config.yaml
num_attention_heads: 2
init_std_down: 0.0
optimizer: "muon_variant"
lr_head: 0.00605
dataset: "wikipedia_en"
Each number is 128 + 24 x the weight over its row's rms, rounded and kept within 0 to 255. Layers, rows and columns count from 0. Numbers have three digits each. The size before them is the row's rms in percent of the matrix's.

# gate: layer 2 MLP gate, 320x160, rms 0.253, rows 198-252, columns 80-159
# up: layer 2 MLP up, 320x160, rms 0.275, rows 198-251, columns 80-159
# down: layer 2 MLP down (transposed), 320x160, rms 0.174, rows 198-251, columns 80-159
gate198 093:157132105102146137105137100124113094138132123111131139158119133172143099135188158108124130097133127118134074140174105151135141118099105112094097078091145100142136105125121111136140136061139132122116116117149110135163102108098109136168125144
up198 096:109099200087094122140100089142140137116155112142147187146143137126102143070101118095112119160099124160141108135174128125167111140097135170117100124067123119135130170136126145150132107135158145133159116125126098122097150175154165136143142130
down198 095:070090141086102080159119124149112103123101165134133105127151136132166090143093169126133119125140135112212140109114110101134130142132137166135113148113097114141146129132118117162175138158108141136170172102135115120121107151165177132160148074
gate199 102:112124118128143195148169078100103115115124137092150138117134101176107105139142057117129080092088129124115111167133119159122131157130100105101121099121119141134156109149161144112112102178134148142115067091167138107138154143134128095116083110
up199 104:155173091130172121165116149096089155123165108101102107101144118117098086136142127081142133115123177109104137136150091137136157131128124074072103161139097128147127114102093154109146156076094133114115104121088114127137135163134086055138143141
down199 108:119178142159147112116109129131140125160076139119112115118111161132119131150146122135174130111141143153128104126151142144183187163165075110113108132099106098133153143145158166129116121138103144107128144117135139110106128161134120169136116144
gate200 100:158096192169093111057099099131143086139055147131112122115134100117135133151115098153149118089167099129114101153144116104143133161090158128146145110100125118094121128150119127094138111171138139137133153140142127152072138086142155129129111128
up200 104:119146151155137085095132062131136112125129100139143078157132134078134145143144127155181157115129109134131128127159121095128141145160074124114099151112148120103147093112093110139117138114139083141176114111153119101109154124133145155139102135
down200 096:130120091154108156132089121104117127144135098135151119158122134114149122099164127105130094112150158129098117094136075103126169078096136113143116135126131099146145165154090187131091118193134135091141119139152176123136075107131091099163103128
gate201 106:104178103111145149151164132154133133120090177119140082112131165114178177156111131115092130151167089141107160110147122159139110119131144146102130139110116136130151094157094101137123130123112139119113127146146097099105123169142160109137104131
up201 104:174147120103141120126132126136168099102131147151136160122147131116078160168130089145104109146185099160124161138167104090150099099123154132150136083118127111162138180154134138108136057099136125110089133135162150143119126109139094130176118148
down201 108:135102173127111121141149148146142107140084143107095097112104155110131080091123077173124144148118147160134119131089134091127158109161145107138122168110159169136165132122150124156087112114106170083144102115160107149083170137097154111156099084
gate202 106:119115133113141116126083114102139092148116150109168132132093112179108129095149154139093158143117135126092124116114122137123139110100098117138143134090137114122087137135077135074095101115084098093124070176078132110159157093097145135142119139
up202 107:113086107125094126145094092132188109131120107134144110094120163129142138081119142114100113128123102128088111143109131114137122124115145154090125107159148152159178144116146104131127108137127136095078146137116156144136141159099143104118127141
down202 101:112116095136121106128123125152158070121112107117138109156168131161155165095114146145128056156140130113108104131118108159118100095109090168117132124137116131137132123122145119142070124110132138116124123156149128116092084149190124153135161132
gate203 096:126149144165110107134184129134172104105082100134121161158084096115111127111169128137118149136136145133130182126123114151166117116139150129123111095155130141107081142120127094136109136130136104161137158132150160120121139119143130099168125153
up203 103:115139121140135100141093148101112122104103136133111137166113152132085121119103145103129087147115109122129047120149122151164157125143150121108159155131120136156142157156147144053112136106160168130124085164100090126110108137133134140139147150
down203 106:145156106146099171140096149140106140118122176070113109144150164141120144134142116129132123116078170153128116106141114142081095118122150114084119102108135135106110152117162166162140149148140146120158088123128139178155163167104115082116139092
gate204 101:097124152095123079146152156127105097172102139118142148154163152108114153148133123134092127135096121097134118165104119135131152074113112115086130118175127116148096093142144106165123115113165118163138161131144120129111168120114161105115114117
up204 096:098113157156105099126126095135099134113110114129107121157120134146123165155138128108091120137141160107118133135122102143073136105182121082148130121172133122126073105131114088138162080123177100114145115157113122088142110129130100107138078135
down204 100:113116165115150096195155127128156134113139075124170134136125137141131119177100132176158139132111079174113146117154127116115108094125127130107141085172140117132152118131155066138130129169143122145109141091124098117117122141128158113123137115
gate205 098:151147134127109127155154159112168129120122117163114111121141177093129136110103120201136123087115111136114163157139096140104173147155123108145055148130098125102141123178146130133163136147156117133111136136143134152140161094091120157169105131
up205 093:110134128139153129194118119151150125129112121195111129112128098112111109124114111183118146133141138165115106072114155150113152158125164106127112080127128114185136109165177113144101127107129103129107150136151196137157137131137131139096167141
down205 097:125086123076070090108125113097142120136097116140112107142127150121098148138106117075112166108147128117136141119118107134112108172147111129144148157168103148155086110186096148140098144109121150128153126119114125125124090084138115095099150092
gate206 103:131117137120133128155123150149102158142124138170137133111109110143126173099085137116084110150142168163133123150151119099131157150115132137106142088127114141143092148143127150098138136158126121113152100129181087106139155145136138117143155181
up206 102:148134178103128109104075107119142171104122150197118143098076160124133137097175123142100132156108150140137164094101112136096115121163084160121117177183167106105132129135148154127150111097134124149149137119133158133145111133163122121147111136
down206 097:136143130124168133133151135145170113121150128105118097108131085061149144099181126156134136101105109137108138092122162133142153101121111124151129123154138087145143129139131119115167149160145088118097134168112145161097158128176116138117154132
gate207 100:125125144141091158101184141133118105116123130160104118118161139156153062148152112090102133165153120089145121108129165153111175112177097124129096111164175120132130143151166113154105146151091144119100144152128095170123170153091148144123161100
up207 095:115138132128138115145103104088138111148122120152134111128107111103126138101136162136087114147153153146136111165167153123163118126110066143147159164122102087101093126115133109130130129125128125142137139125105160147149115069098164168144101130
down207 098:145139132102154139121175102127136073166134093148123131106107141122124106142133141096102079115114165131124128124186129108085141116110100086144072141132118101147137122159140188126104105117113137107124114130120104145135155114160111132154125091
gate208 104:110091122130118145100126108132116093150157167090122151146194150157169138157133105174156120170108133103116141136153074146137149099141147109090134116110121088137156105146114092110150168120117112119126121077139117168105160123130080156102153137
up208 107:144138141096083098108106127113143146142118129128111096151128111085127160136099151152110111154134126103145121126123096090131150098109141110130113157136107140103142099110090176144132146082155133153126135121121123128149122123111054163134130139
down208 105:131154114163095126120125143120145143140140129142110160117145134143164142151114110139141128126095161168113169145113151167106123163145124114158114125134073084132125135139085129123162111092152169132161094143147171145128100130137096109135146163
gate209 100:142129099107138157119158115124110128098153052125116137121093116109133099112119162104121102114140077146149125151118126131073114124138136114118144103097156101150098140123133173147133107135144113165124124109169135173153134120086108124118150146
up209 096:129127094125156164091119147166154075110133103130188109134131150073135103095151110145081154144113081115131132119125156142129115115143119136136122120124160157150111151121099131113156104138105146135127119115150124146121104156108122150094119126
down209 098:160151094122106122161148195126131097082110074132159190102133152145155106120082136125144111100142133110124157127143148116156118156105127107143129138124140110118119062112149138122122151161147107122101149078115129146166093133111134123165144089
gate210 098:133102141130146084155147116127142187127137135124084105098163146126146087161120158107085114122133108118146128130104128154159098128151142081127120145151143136101117136173142120096136153129126111083137120148094116134084121137123148095126151116
up210 101:136124127158154135187122153086136110153141126134151121147175119162143160103152109133127121105121167164081102133142136131093119119107126126119111119147146157154123124100152140134135127080109165101152100121143135124152119129086169114128100155
down210 101:121116134158106142127109136163126142139127152117134131104133102132112143125135149144131132157142088124117123105168126104100079120141100103063120128141138106134098140161125141086118113130148133147095072122125169157106137107153170162134131146
gate211 098:148105129115130170150099194144118122099104132070125109086132119102088134184124143119157130079134090131128107129163116104127123119139135124136150087107187117145116099132108154122112149133105137132101144146103120127107174108133136096133131125
up211 095:115109143146121126083153142101153106141115102103119090133164135151132075096124108118109128117158131151082144126137098112143152111119094137125172159142143161097123108124138147095119124155145096096105102140168154155082104139155145116176154128
down211 086:149101132129123136142109109096079156113111135183117159126119100100133113133160135177140140128101117135213138124084136118088115109106167149177124136109119174123116153160094145165151155130147137164096137085113125136100135165078118126120108142
gate212 101:127112130124134115111154095114117182143119152131147110137153109162096108140198125130132131119108086111165124114112117126154100169130140108120150156140139113086137140140117110131138162134123156090158105139102122143137117127155075146089147147
up212 101:177106113151145099082111142087134097164104168169066153129103112156112096095128134098131151157097143108148130171102129116163119084151137106117141166092076116187182130141088127142169192131130093130150126138162165089097140129107143130097153114
down212 099:121159133117181141136178143130120089161111129140082121119096100139103067096121120141123109155139121097149106147104078145136082075137095166165152100115161140141120124139091116140125144131102111142155141125129119118123117107152155117122125140
gate213 103:075111153163102131132124117130173129139119116157117133139132112154167120119109088092114133124126138113101130101137125194137131113153134143108160157167161143156151111132114131136122120119142121161120110111076117127117136118152136158150102134
up213 097:140114107178123160159157126138132113061186127124141127128107136136142136136081148118121177119103109144122149184111135107139113115114136153118126086151128086108124088150152097133134106130148149171144129132093134131094104139140098137122149138
down213 100:122128122125087143149120116154119143110079125119149119132140130105142139143160129128119121148095146113207168155154142121092132111123111160143137082079100117155129127122109118134132152178160149108133122089109135138127120119092091116134133152
gate214 098:155129123161127144109155147112135127146108109107099075127132149109145152103114134117130144099135112160098095172132134087144148118152149108099151145122110124100103133137079148140130060121077113108088131132143145121119135132140085130060137113
up214 098:171135102101108124127107161109120120158093130115128108118140159097121164127142102140127118156148113152141134127149179086111121149125101107167114093106115097146140134107128134144123098109109095101143126137152165105137136104132102123131127134
down214 107:159097162121167134100126110117121164153107164138143104098135146102108146141108141101146120156096138134115111156130179129121132134138101122136108156105122157127132169128131127172142112127092130128110119142147171105130093100127100128116115143
gate215 097:127124128096137126147126135159179147138107128122145121221112121119130137159108156176154115153153116128173090102152153117149118142109081078160132121137127104134166141128132109102136110115119143108104119172108127135145160152124127158112137126
up215 091:138142104133123119166128107118147125202155122124123106204134126119167151094128115080126161112157152156102111116140098121183111102129148096168079117102116142134133149114103082192086128101155106099132114136175137166129121150135113097150141130
down215 093:149148127117134129126150133105164165101140087140111122136119130116102106120155114159164110156153147102126090132130095120121119132119073112146146124141149140121139149160131083130169079159166116147115074152136155135164147166105102153129118132
gate216 102:117099158156105113143136125134106133137120120150146120109121117141192123133138099147125140139144141113108071169156131156111089141090115088134161148130130081119123098123171134153145118128148126111103111107105104121098133120101162133110107082
up216 098:083142145169131112133145120105121161096093136104172152094133104157133159142116111155126099099106094151151151127134147107125130180101147120130137143094079107149124164115109127171104158117125165134133127143124136081122138130140069097109114144
down216 099:144117128094169116134088110163117166105157138114129112119112173129112091126135158160160149152153088142113097088109142130114117091138092117143128162153084096152083118121137115110121149134106126107102061162095100147081139102117132128123136136
gate217 103:077127123127157138131119143132143140114133149135106141154131118170118116174139122071113124123147116155098129141128126107163131124126148176078132162134149151134158146107108118103132126155111144132157120141141084113133140151139141137089136128
up217 105:130154133077133129122167130141112165135115107131090134129116114092161138155118104147120160087155111115188132084116117104132080102102108154167167151116120148165133113153129176114135130124082097134141141131121135156164117136107105149144126156
down217 110:140146132094110141103173097103131111122152147132122127176132095116159120135109111091136095145110118113149130154146135169136118135132149093108124140146065095106109133143117122129121157133156142131108109101110088194145118123101159137146102118
gate218 101:038109152171135103090174128124139150143131111101139132127099116107098132134114147134174150122132111155130110134101118142138127150117189132146088151107139098112099114162096155101144127146150120123143153128135137148130112161192114095066134067
up218 102:146082129092136140116115121145147109139100097103136172182097118149127109120152096149201127137124166119123081143133148167140129145142111159145127151146121121132118137110155118178145092142146122124161155107110102134119115171080118133109081095
down218 108:150091144095123152127110116108103149085132127116163157110094125112101125131147087146132144128177133105112129100160138136091133114113092173084141136123150143097097165096126134125117156180165078124102092119103110155137125190119123095147140116
gate219 098:057133159135102170111124118136162156165132160108121126127109116168126153123097140120079078102119077125139099182126116135113121123124133136103109088147109138117108120135104107107136120096120123122163106176122177168082160113118108108141153157
up219 102:145134125098169146120150190136127126134132122176150132136141090101149182132156142079158096133129103119151143127101127137138123117111134105079158129115158119173134080099131112136092150089124131141160151114104134136178100103133137097167168123
down219 099:168163111128147124123182138142126116087181154143104127124125141147176099144117135125143168124148163115137114112117123175130151193102127172085158141140123125141107128094102087133123129177115144115148129150168137142094106175125137115137077169
gate220 106:125160135129128154168127144083143114123126143099135093154078108121122117118088117137110110125128086103118116117119147157092127124123128127073069098181126133124122132118096075142101183142119150068133140117160122134155122109125103086154127131
up220 099:123132144174111137152141139150183120142119117100148115165136174150106137126118162141131161072139153132098158092102129056157096124146120114121148081123124139172116122145102146136090133124138174138171132097131116091087143102093162130102145087
down220 098:144108145142116106149153145100102145133085134097133114102112147107116166149160121162100097072126100143164102119087132109092117171121131093101132134139133126118118161153160103080152125122130160131135174111114111149127121158115128114120120105
gate221 095:127128140112138136132154087103147129114152070150145138110144163155118121119121105170154124118134165161141098114155147109068138125158150143100100119094100138119138116091112165134177179138149092160107111107111125136124173096159126144100138159
up221 098:112116124133142105121128114164105129113132107139156104131163117111117125118090131133153130116091161141172113142136118155078118099167139124173096143182127118086114159112137135130165164107171108093077105133115093105135122088162087109132130118
down221 095:131128153097080133115168147119140116123118144124156195130129132150118108139141089108082144131148117122148136113128170092137146148079112152114123115129166104152136125076097125104128122071113126155150156131153111155099102161142123119142099115
gate222 099:130115140100133129128169106167095095082117152126164127128095155176145123132140162096137145155134110160132141098104094164152146163137139164114123147089143156110145105131109137153154136104162092147127131121124116086127130136194113146100118139
up222 105:149129140119163099115119120089149106148098110112114135130172110104103153096097125155143114122135128153088126110135168151141099110127103125122123148142143095110084145110136096138111090121136117137149126162120144164103121137140108092154130125
down222 109:190134135125118114121044111116150151099159142111136081139114118138118130126115130180120132133088120147128127106142128180107120115141100120100145165122158111109111126122166155115116120094122183143091082145147115148156138127154136104119121124
gate223 102:163137154124147114175164096115144119116120127108151167148123115143123140096140158121141185120119153139150140167168123160098124164136151103072150177143163121127132125131107144130117130143110127101092170146172093154113098128116181121131106145
up223 110:179154128103163137128132098104114121131150156080104085112139112143129134126118125145155163125137139116127138155136138138111102157100098111156145114144155111112122122150169142139127138090095169138107141147139130117115108101115156104164166097
down223 106:177124103113144137126148089084117134142118117141122114105111157154146125152155111088141130132125149127086112111108133147130107119131144117177138104127144111142103131110093083173101184122136122170096108145115138118103113148132100104145141115
gate224 102:106125130172108128072148122118125121125095101129105130102122153097116116123153126133128157074137105102121091136126119132125106092117128139114090101191185130132157170154100084114113124123154141097142106134130079157132120091143180139067130126
up224 096:089098150074176099104145096139169119104093142125161104094147154109091133140084111129099104117128139146111104112125149112107125100139136122146151156130070136141149133120182098105137109142127102158156112094096147119129133159138107140172099102
down224 097:129120123137148118123116128169151146122093119125101111106139134125142128170133133161094129109106133118114107154116138133131111134143150116065125179101123106105169196169129170129117138132153126125123081084131090121113150092092144111178088134
gate225 075:167085111124139086142135154109117119129130113120091098125132150124106151132169104178134109153142131139159085130140154137167121118127153161073151123143121101151098089167139102151145117106102106117123150155115153176144103127120087136146107089
up225 084:089126103106113150131119143136142115109160134143146123099120079147145120135115155105102081157148117129107156159126136146106158110113116147160119123121154155141136147157112150086134120137182152153111150108147106099140133158099117141157134165
down225 094:125098119162152079121124111097128143136123155144078127159132173100126137144173102146144150116130102137173104130148130154155125150120107117112116148148125108161133088128154137171120154098092117116156125162172111139139141101141120100084112114
gate226 098:153115113137113128172131145140156098148115112093116141102145119168129114145107089131112121174130170118108111146152164145120148086112156045160108130117113112140146146135139174095118148136123092074120153157102133127137158136137108144092101139
up226 100:153127132173099108133134114050123126137155145123129162156123105115115137145111097108089105111143120123134148129083076061104072087164088128097161175141110096128127106138139116126096088132157121125159145152123142125096118129131132138143098134
down226 100:122171111171086140128106139127117146136099098126143103137117118153125158158148136091116102150120160102127137142112091112117141156131101140141142130110121116088119079162157086042137180168104118077141114167155132128154096148131106119111104155
gate227 101:175145123110148141093157107101117150133128124121163088144166130135134124101156123167146125144144126116094092089109150145130170164124160112165091141134137125187116097093111134140149146122103124150120113131106134143145107106128161090121143142
up227 098:091131146119163128144106149111091129142170097114112083105118190142134161142086122105104099093111140111129102106138121105132145140120124132128101136108107127124153118139130128166119138137125156084144149079128115151112119122158096126118138107
down227 101:124078100169122162118104117104107088148116159088118143128130105101174134084137147137141144094110116134138124110138113151105110102158145103092137120112157109128150158127121134091120106083124148110055151103143166140101152122087121102115137116
gate228 101:111119136177090135143108142107131096063138129085140156149111169165138135162120085120127131165133087102170132161127150135122128161155105129171152090150122074120133143130137082134103161131126137096142143130169177140173142141135128110151133128
up228 096:127103149169070103107155118134145145135139118093113157082080129129127168154128154097114160124145091135116126153114134127112143148128104120120157097128111168165077155127176133117151151095073146153124119135133155070125117086115111107097125121
down228 102:105144121169160128139113136124129125137155124118152118125144129127131158099131144150168124120112118121111124160163061118114133101095168167125147173138107116144155127125109169113134140122177130114108127098110124148152122132113124118135147070
gate229 099:093132139095133171153142135145136144130152158093168157157122132096111147154108161127118145112088121139157108093102144152124097129124157117177133115143125080124102102127115121160144130101135095101140142102174092120135099117118145107100167156
up229 107:157103112125131099142154108103131099097135148163137095137139138129178137122114098181122129120130092132103104104137129153147114117097103130068129092089143145108126138149157140082113112135133098155142097115127101087169119147156143117121080114
down229 107:091142137144091125110128154139138169131153162103135164167134121170116162106125101092136129081146117126119104090155120146121115114087106108124176148159076127129135151140108185107115148108139138090136129129098124131104147094131121141083174116
gate230 102:118087143138139112148122096128172081135115145143138086136113112171142109130102120114098078157112091125117138140146150143122107162071148137121112129166142170110078108126134104126131119113119154142128143129129121122114161156158100146088111106
up230 106:158167107117115152071120129061134142136124134151156119143103124123104154110137115121097135096133172124093110121137139096163099113115118088140154117108159150077092100132102109142120139118121138155084089162128160135120153124100158132173114102
down230 107:142144186119139070096114125153092115142115135160131078130094082126135154093141117125152180147111153126134127128129156104146096141173149134140131106150111172130085156122138129149124135151105135133138128131110143091105169155130123102101109145
gate231 099:172165138124086110089137179144127143127149134095159138147113138184110105109111135078102129160153123150134126089104168138180131169135092124109172130118081111129108135133093125112131142122145138091122096136136162109147141089151153108093109159
up231 104:121125126114129116113161154116110149093132145086156150147140098157119128089136118093170158119132130139152117128141118151190150126114123147127131115132084178109142114150114143112079142139117115118133113128152130125161133144133118123125152156
down231 105:126146142088145144149081103162117147150112123132100092107088113131142138116150100100121117187133103181123077123113132137153097137149190097118110091148133133086133159178115103109109133128159125124186123049128135109128122066100140155162095130
gate232 101:178146127150114120126104085139164089158145149128131135121183124093114082089126097110123103139138107116127155155070113127178131145094123142140127152155098086111125138121104106120106122083141065127105142086124076134119142115167134110136130164
up232 098:118111152132114171105124115106107156129136143143109165134078161135106168136146094152120109104148127112110142151116132106168132078143123117108095117124129122135146126137118135106131132176159165130111146160108137130154107115110108126152151127
down232 098:144134144103129145137103100184108151099147114137125129145182126138137095187155122153103140102119168135141153121127080092083105128158123159110127140131140132138142125127091151130129113155116152150103098116126138095119078136125129168111089105
gate233 098:151120129125087078109141113137155127123148167119137111154101120115139075160116110106111150135141173126131114145128126138127147097113072095130130101140132161159127160120142151135133127121159091156073174127128077083116140105132125149160104130
up233 099:144125120136123107130151128151127101133115185195154118144156124164101069136160119103158140198130139118086112123098160141124158121166104088115136126120133118153097145169157145090096153108126136156139182117125089142157122126115140141136131116
down233 097:131105112116108123089110139099132115136155134135136164097123105117131110149101172132122166131118146145121129117068092109144137097114108115171185168096073150118130138144167161097160141130149132135091130117085108089073125134128123132131085154
gate234 098:131107120139103161169119109145153106118130131129128140155184130160136099087101125124096116096103120140144139128133125109100112138132076140119125077142149148122107135121174105128128107101125106113083169116118118093098129128121106087169106155
up234 096:146121142110107111134104102134110127130094151088096171099120162164119130107102176150127127084111130164166127135160094124126134141136142150103149137142115127140124121104126101096131082115131095118101120099152146133141121133084132170147121123
down234 101:191106075117125136109140109120119135107176110172142115132121133131155127143127133067119104116181127124125150131073104145134121118167154140123120151122141098130122141135145067137105138132121147181169129140102134115167123154156136175136126109
gate235 108:162148142159155135148095126117138134119163143139136089125139140094139135069122090138135164138129094174141134136107135114110135137099082131104141089137104134177144122145122157136078130149095117176094135134180157140070144138126118170163101140
up235 108:109153130150198111136135111110146148089170161143127117105171120065095115097150129143095141135169122144122150103138141106157113121117106107177122085175159129150135175131152145102168107130094123138110158105140117142112116144102128160170131123
down235 097:138108142143053144148095131139135106138128190121135153129141161144157107105129134119130150138153143098114121111115169108148122134147102101127134153098111144164160115129146105150151130189177111129102097125150163126104067134150136141117122128
gate236 093:128079151174138169124155085147091128135123169166133099127143163126080114146143175117129133111133115167143153140137156152105117136152154160124131151170145136132102119110140113125131178111113114140146122138133140152088114133151119105143104137
up236 092:146150103167133133148122173135106094107104135107105131147184115131140098113161145145131103136163151138110124120143139148138113116117070162145170170109161139125134066155107086159105102101126118113157126120133125108123115137125126107151128119
down236 095:102090117092112135105142152162130105147126129174135166167150168136096104148133093081149089088129131104132148114086120101172124135099158179140150151139123110130139116147080131130126156155140112123085129107094122093094107151169184139143102137
gate237 099:121164130163155113157135124087104095134115122138157099147139116112109113128106092120115105123192133166127138151177118129155155151086108082140144134106159175138147163111158142154124145131119147090146112132144123111099140145088117157094158123
up237 101:121106089127127134120104144154109131105134076133086167119088119119154126140134159150105132141089125098148127128123133138120170129169115153105146105110103097172125108117100151118136077128146179100170142116187140111152122127101113119124128139
down237 101:090105124123152140135098151140120139131121115110124106084092125121168148158141096136111158140093126129186118134112129147106116113151113127111091129161132139159079123151068143141134150163116131107107100104133164132097171130101143084141096128
gate238 098:169136136110159107166127130127131100131140145118074123109117140120151102124109172136085155122056151110136118113204123126126127152155089115132119104128143091125154107126122082112160137130086096110087137125145083121116114149104147120120141182
up238 101:119139130130179143141115104095123121152158116113082148085133115163140148131127110180115154121139082168139113096112162110132082138106111066128107097121079113096176152124116136120125140111078095159068156174143140154151151140125152137142139147
down238 103:153133142086143147165157112094143111125084168168134116117114138123149154143145114144074151130140122094135136141156150138148100163127128127137145140151114144123098078105127129144159092126115104115115106162114168135133130183099138145139117194
gate239 097:148131156135144117144132096121136096140112167166143125116092095099108126089133110121099108090118083138082093144151118150146130109124131108124173092132123065145132143121136105132124128087139134073147111158096131120131154114152101121135158132
up239 101:144138135167107120113105110120119165122145135128116119173142152140122126121123139140117153143145111130103143136112132131168117090177110111086123140122124122144130121113131115112108115099082113126118161088106101113154106107143098166124113080
down239 100:107097098146115151170127120130102137152121117127107161147177145114153130157173146108122131149159120142157147114123140156111097157134128112120135130089113093162104131150137124149155159101131104146104130099152136116155121122142146139106140178
gate240 098:119144116120111160132120088111086073092171122154150134162106178100121105136136109114151129147171140154128109123165151127163107148141091100085137084135121087110156111133106101112157105126070081106143117120143084120146086119143121133075151127
up240 103:139123130158102154136135096125163184133106127085133147142162093158134085123140096113124146123130150116160179074117109145093105116154164147164127174097146099124129134148134124110142104131128164167133126125124158138140127131111129095102127111
down240 102:180114108112097125164092140139144117070119106147120094093142110140123199080140088139131139112096113117137107153116162155101179129122104118133063139140109159156088120142125180131133111114114132101126107138143146124118147133090154122141144141
gate241 103:106135096116125119120099127154159137140098131132139173128132083096127159093130101121140114143150152118126106161095083158114178122107133106114117150141135117158115144155131182148153140110072133130142138079108130139137081127140146124125120110
up241 102:089115135101145125131131174089129119172153173149178119111097173116106141141157149173146110114159132157086115120129116120133121098125097145166108091087147079108103111127119113132092114102140126100131122156142116117109151135123116115123142127
down241 107:132146133102103138144155126156147104162153119150181138112079104112077147172166097087135104149132139132122104127148120116126122155085141082115146106126079140107148097109140111131107086123144124130137189138119125154115165140122130109110111100
gate242 094:152101158154122126138142084130154124118104096106123097104120142124120141108139119077138134166102165139100105147144153138085137124149126129120104109106099118141151127128185128147152136118118119115122168099117083119095154116166135116091123075
up242 104:130108114125143136119094122131121145119111126110120167094087135128174095113183114165131145116130125129141117116139166132127164110154130091106163113142121167113126129126172082110158111077117100159152133103057123090153171140095098133134144128
down242 102:108162109201148192151134118141097131122147117145108111097119115086120151140148110141155070134112137113142160147140136151139114116110111109082125122121122164097114157110187121180154136109143112164141202098138123165172109106153113100119105142
gate243 095:116133138117138138130154155124143159179118139134156145133164164109131108115112094090147092139115147160118155137130130114148147091123117117134114090146139085102134127105117135153134133143133135117100123140144093140125145113125076168168096078
up243 110:171137086144109128100177118130127110147085130138116129148150159149132147120115123128140150136089141176054142116115118075142137146145124129172121147097152136154146118136124112187154114171080124134119116141124097143113107075148097137134099094
down243 109:128150145123167131144165167092126111131133156100133120093083117129165163173118087092128122097114102118096132142138146142132124084137182144147166142124095109136100097140155127161168130143128114156109144108126150127069146153115105109153099123
gate244 101:128123095131123087148157124130154135144118078175173108109129106097097087122074124148143194141101124147149141091150110090124109104121139113092098149108148131167136128115171143087128128130104152116159172107104093121087124160158169149116107108
up244 106:160100137143143141113152124100148111193116161148120114131151137130105155107148154141106113059118173154103130138089145125120177195093124158162138114124123164133107164135102150122097108109128110098127089129122122125091103131119092118119128139
down244 102:159151165127143133140104121098094082100142192133153142103100141168126142142128139092082174114107125106115111098119131161133069133140093143114129110102155130110086137105102093139087139115123130144148083126110135119152095138091146155163153151
gate245 100:132134123117157127116140156136163087126140116135120127082088171150133126133118114163125117121126184119128067125143131105141112111158127107144136118119082118124129142092159085147107131078150113085107109112089105086135143122163084150109124085
up245 093:129148115082107147107073133149114082144139131147080163105129137113150126096126110173107091106125097141196125123121119127070110161119086129121148200140142158144093132166131125128110139109136104125124129133136145123112101128123150087113129156
down245 102:160077140087132100116116140094155126102121133152159168122124154106124125103149183094112100127146134112169131147102110160145117115134110147135182112085108142121162164129107133114171141164096155148127131157118162128117084173094141134148122098
gate246 099:113130141157124107190121124112122119120125163101125128146149088124086144160114137100131101119129090139138090111082115143079142067122097133102174098174137099118130096120120126119080119131134109119141128129127113133183177092101145167146097159
up246 100:154125125159123108122116125124131107144143096115146142137145131084136113108095111125073113137090103104142062135132110105138161143134157131131124124167111132065105109104114141129096145152137136077165090141148117105117141107110156118130152124
down246 101:126106122091136138154100164152110131154144139138114152109112147107115148150157099148105132112070110124063106119132121121149127131102139153083081108158134138126128141146119157105161151098126082084150132123104103111101113133118166121153145114
gate247 101:122102141127083164104133115129131121154122143150112077170135137145104086165128100118143148161125154130096141174110138118107143093116101112088143093131125059131124119101141075111178116154131099118125111183079162133136104103138116104105129107
up247 105:150184147141138097163094173122148147120148138149108143162126130089119106085120136116121102159117126144129150125131114125123143150158156131115117106126142109115126146142124134150129135087131101125122168141109123143092089145143162127132124095
down247 108:141163132103132136151155123142137104146127157110156140148141124156130137144127150133142133126097180137122112135159150154153143152132096108116181079100145130132122123105122138131112150161193141147146133183103155156113101105157101129166146103
gate248 097:135121119088097201123148134125129098159124136123107098161164115151153153118193120123112140103086149193138108095149149171153176103163118137113127170123139116158119118128141117145098145123112172160116151140128119127133109120120139145121125088
up248 097:130101105110124112141153148159169118123165129140133123108107135169075122146161092105156121150109145125191133077124109133134093114145142104142116085104136138140130141127120170164080172124144118149168138139127147129121109130131140137148109124
down248 097:102105133145173170080164134099137115106125114106135121133179092145168092115116127115139168110116119143120119148153173104155138172147136146124103158114138143129152136102173074127138116155125133151185119127116169162135122128120132107149133111
gate249 112:153141146116099126081132130114111141093125133149089078135149085117104130139135126136129101111140121095129127160161127159134168125127125145133151132083139119120136133146179087109098128140099122126134130126137116141116130141143144122167104140
up249 107:099102112138150137111115100111085157136133135129159115139121120098111164137124170123130137098100135122132162130111090132170121149117095140091138150136115100174105120115134122103082146127156124113138124112108085123106130139143115124167133112
down249 104:168107151121117113128143133090128134100138142112093146092156130138116080123140170191070151120104128107141116075124109143158117121130095145165153111090134116139118103141113093117103149098084139103149142103149105116147124086078123105127130128
gate250 111:105066142142099119094135117133141119116164115121095161146155083132111121124079124152113133121188112137116096182119128099141117115123111132100121095119134114129125156109145104147142135141167112121099116140143090114146144128172115143143127121
up250 106:164101146148146123116133107106106136118108142120163145129135112120181105131156091150129116144091128145152122091111196092110110154126148131166146112164094124130149112113134137152127137115161087143122158133115111134142107154131123129160061149
down250 107:126144136130126125181100109129099117111139168182161157184165114160086106118094141161119134108119099129133142126104188128111124141114157084145126147114116138129133133137159127126113134119117116146122116143094130146108092131101172094105149165
gate251 100:122124138141169149116119126150141120161114098093135106125110162116104088082159175154121089113117122119154137108201138140150110153145139110134105105129154087133111146100081120154155156119123127157125123101130105141133128083115085142120140168
up251 099:121087122100158091135082150125134110164122090118097113137122136081107117156111141161114135146099107132125104159137114139113100130124166106123146120145125087095118120167103113131102091143136125125139130123166122185157126132104125133138171164
down251 101:144114121109158131104118123102130106149136083117126139074107110090143119132150159108108130111158149141126119113115164099132107122153099133127108154108105119120151129164175087126119160116133154150112144138111133156161141124138170140141132179
gate252 103:119105120144152127110088112129136098168089144124160119141132163141109116123133122141131116154129138135183140068072092123146128110127143118103060132149110147085143116111145114123099117116161188108116188136124137180118107127151144103092119115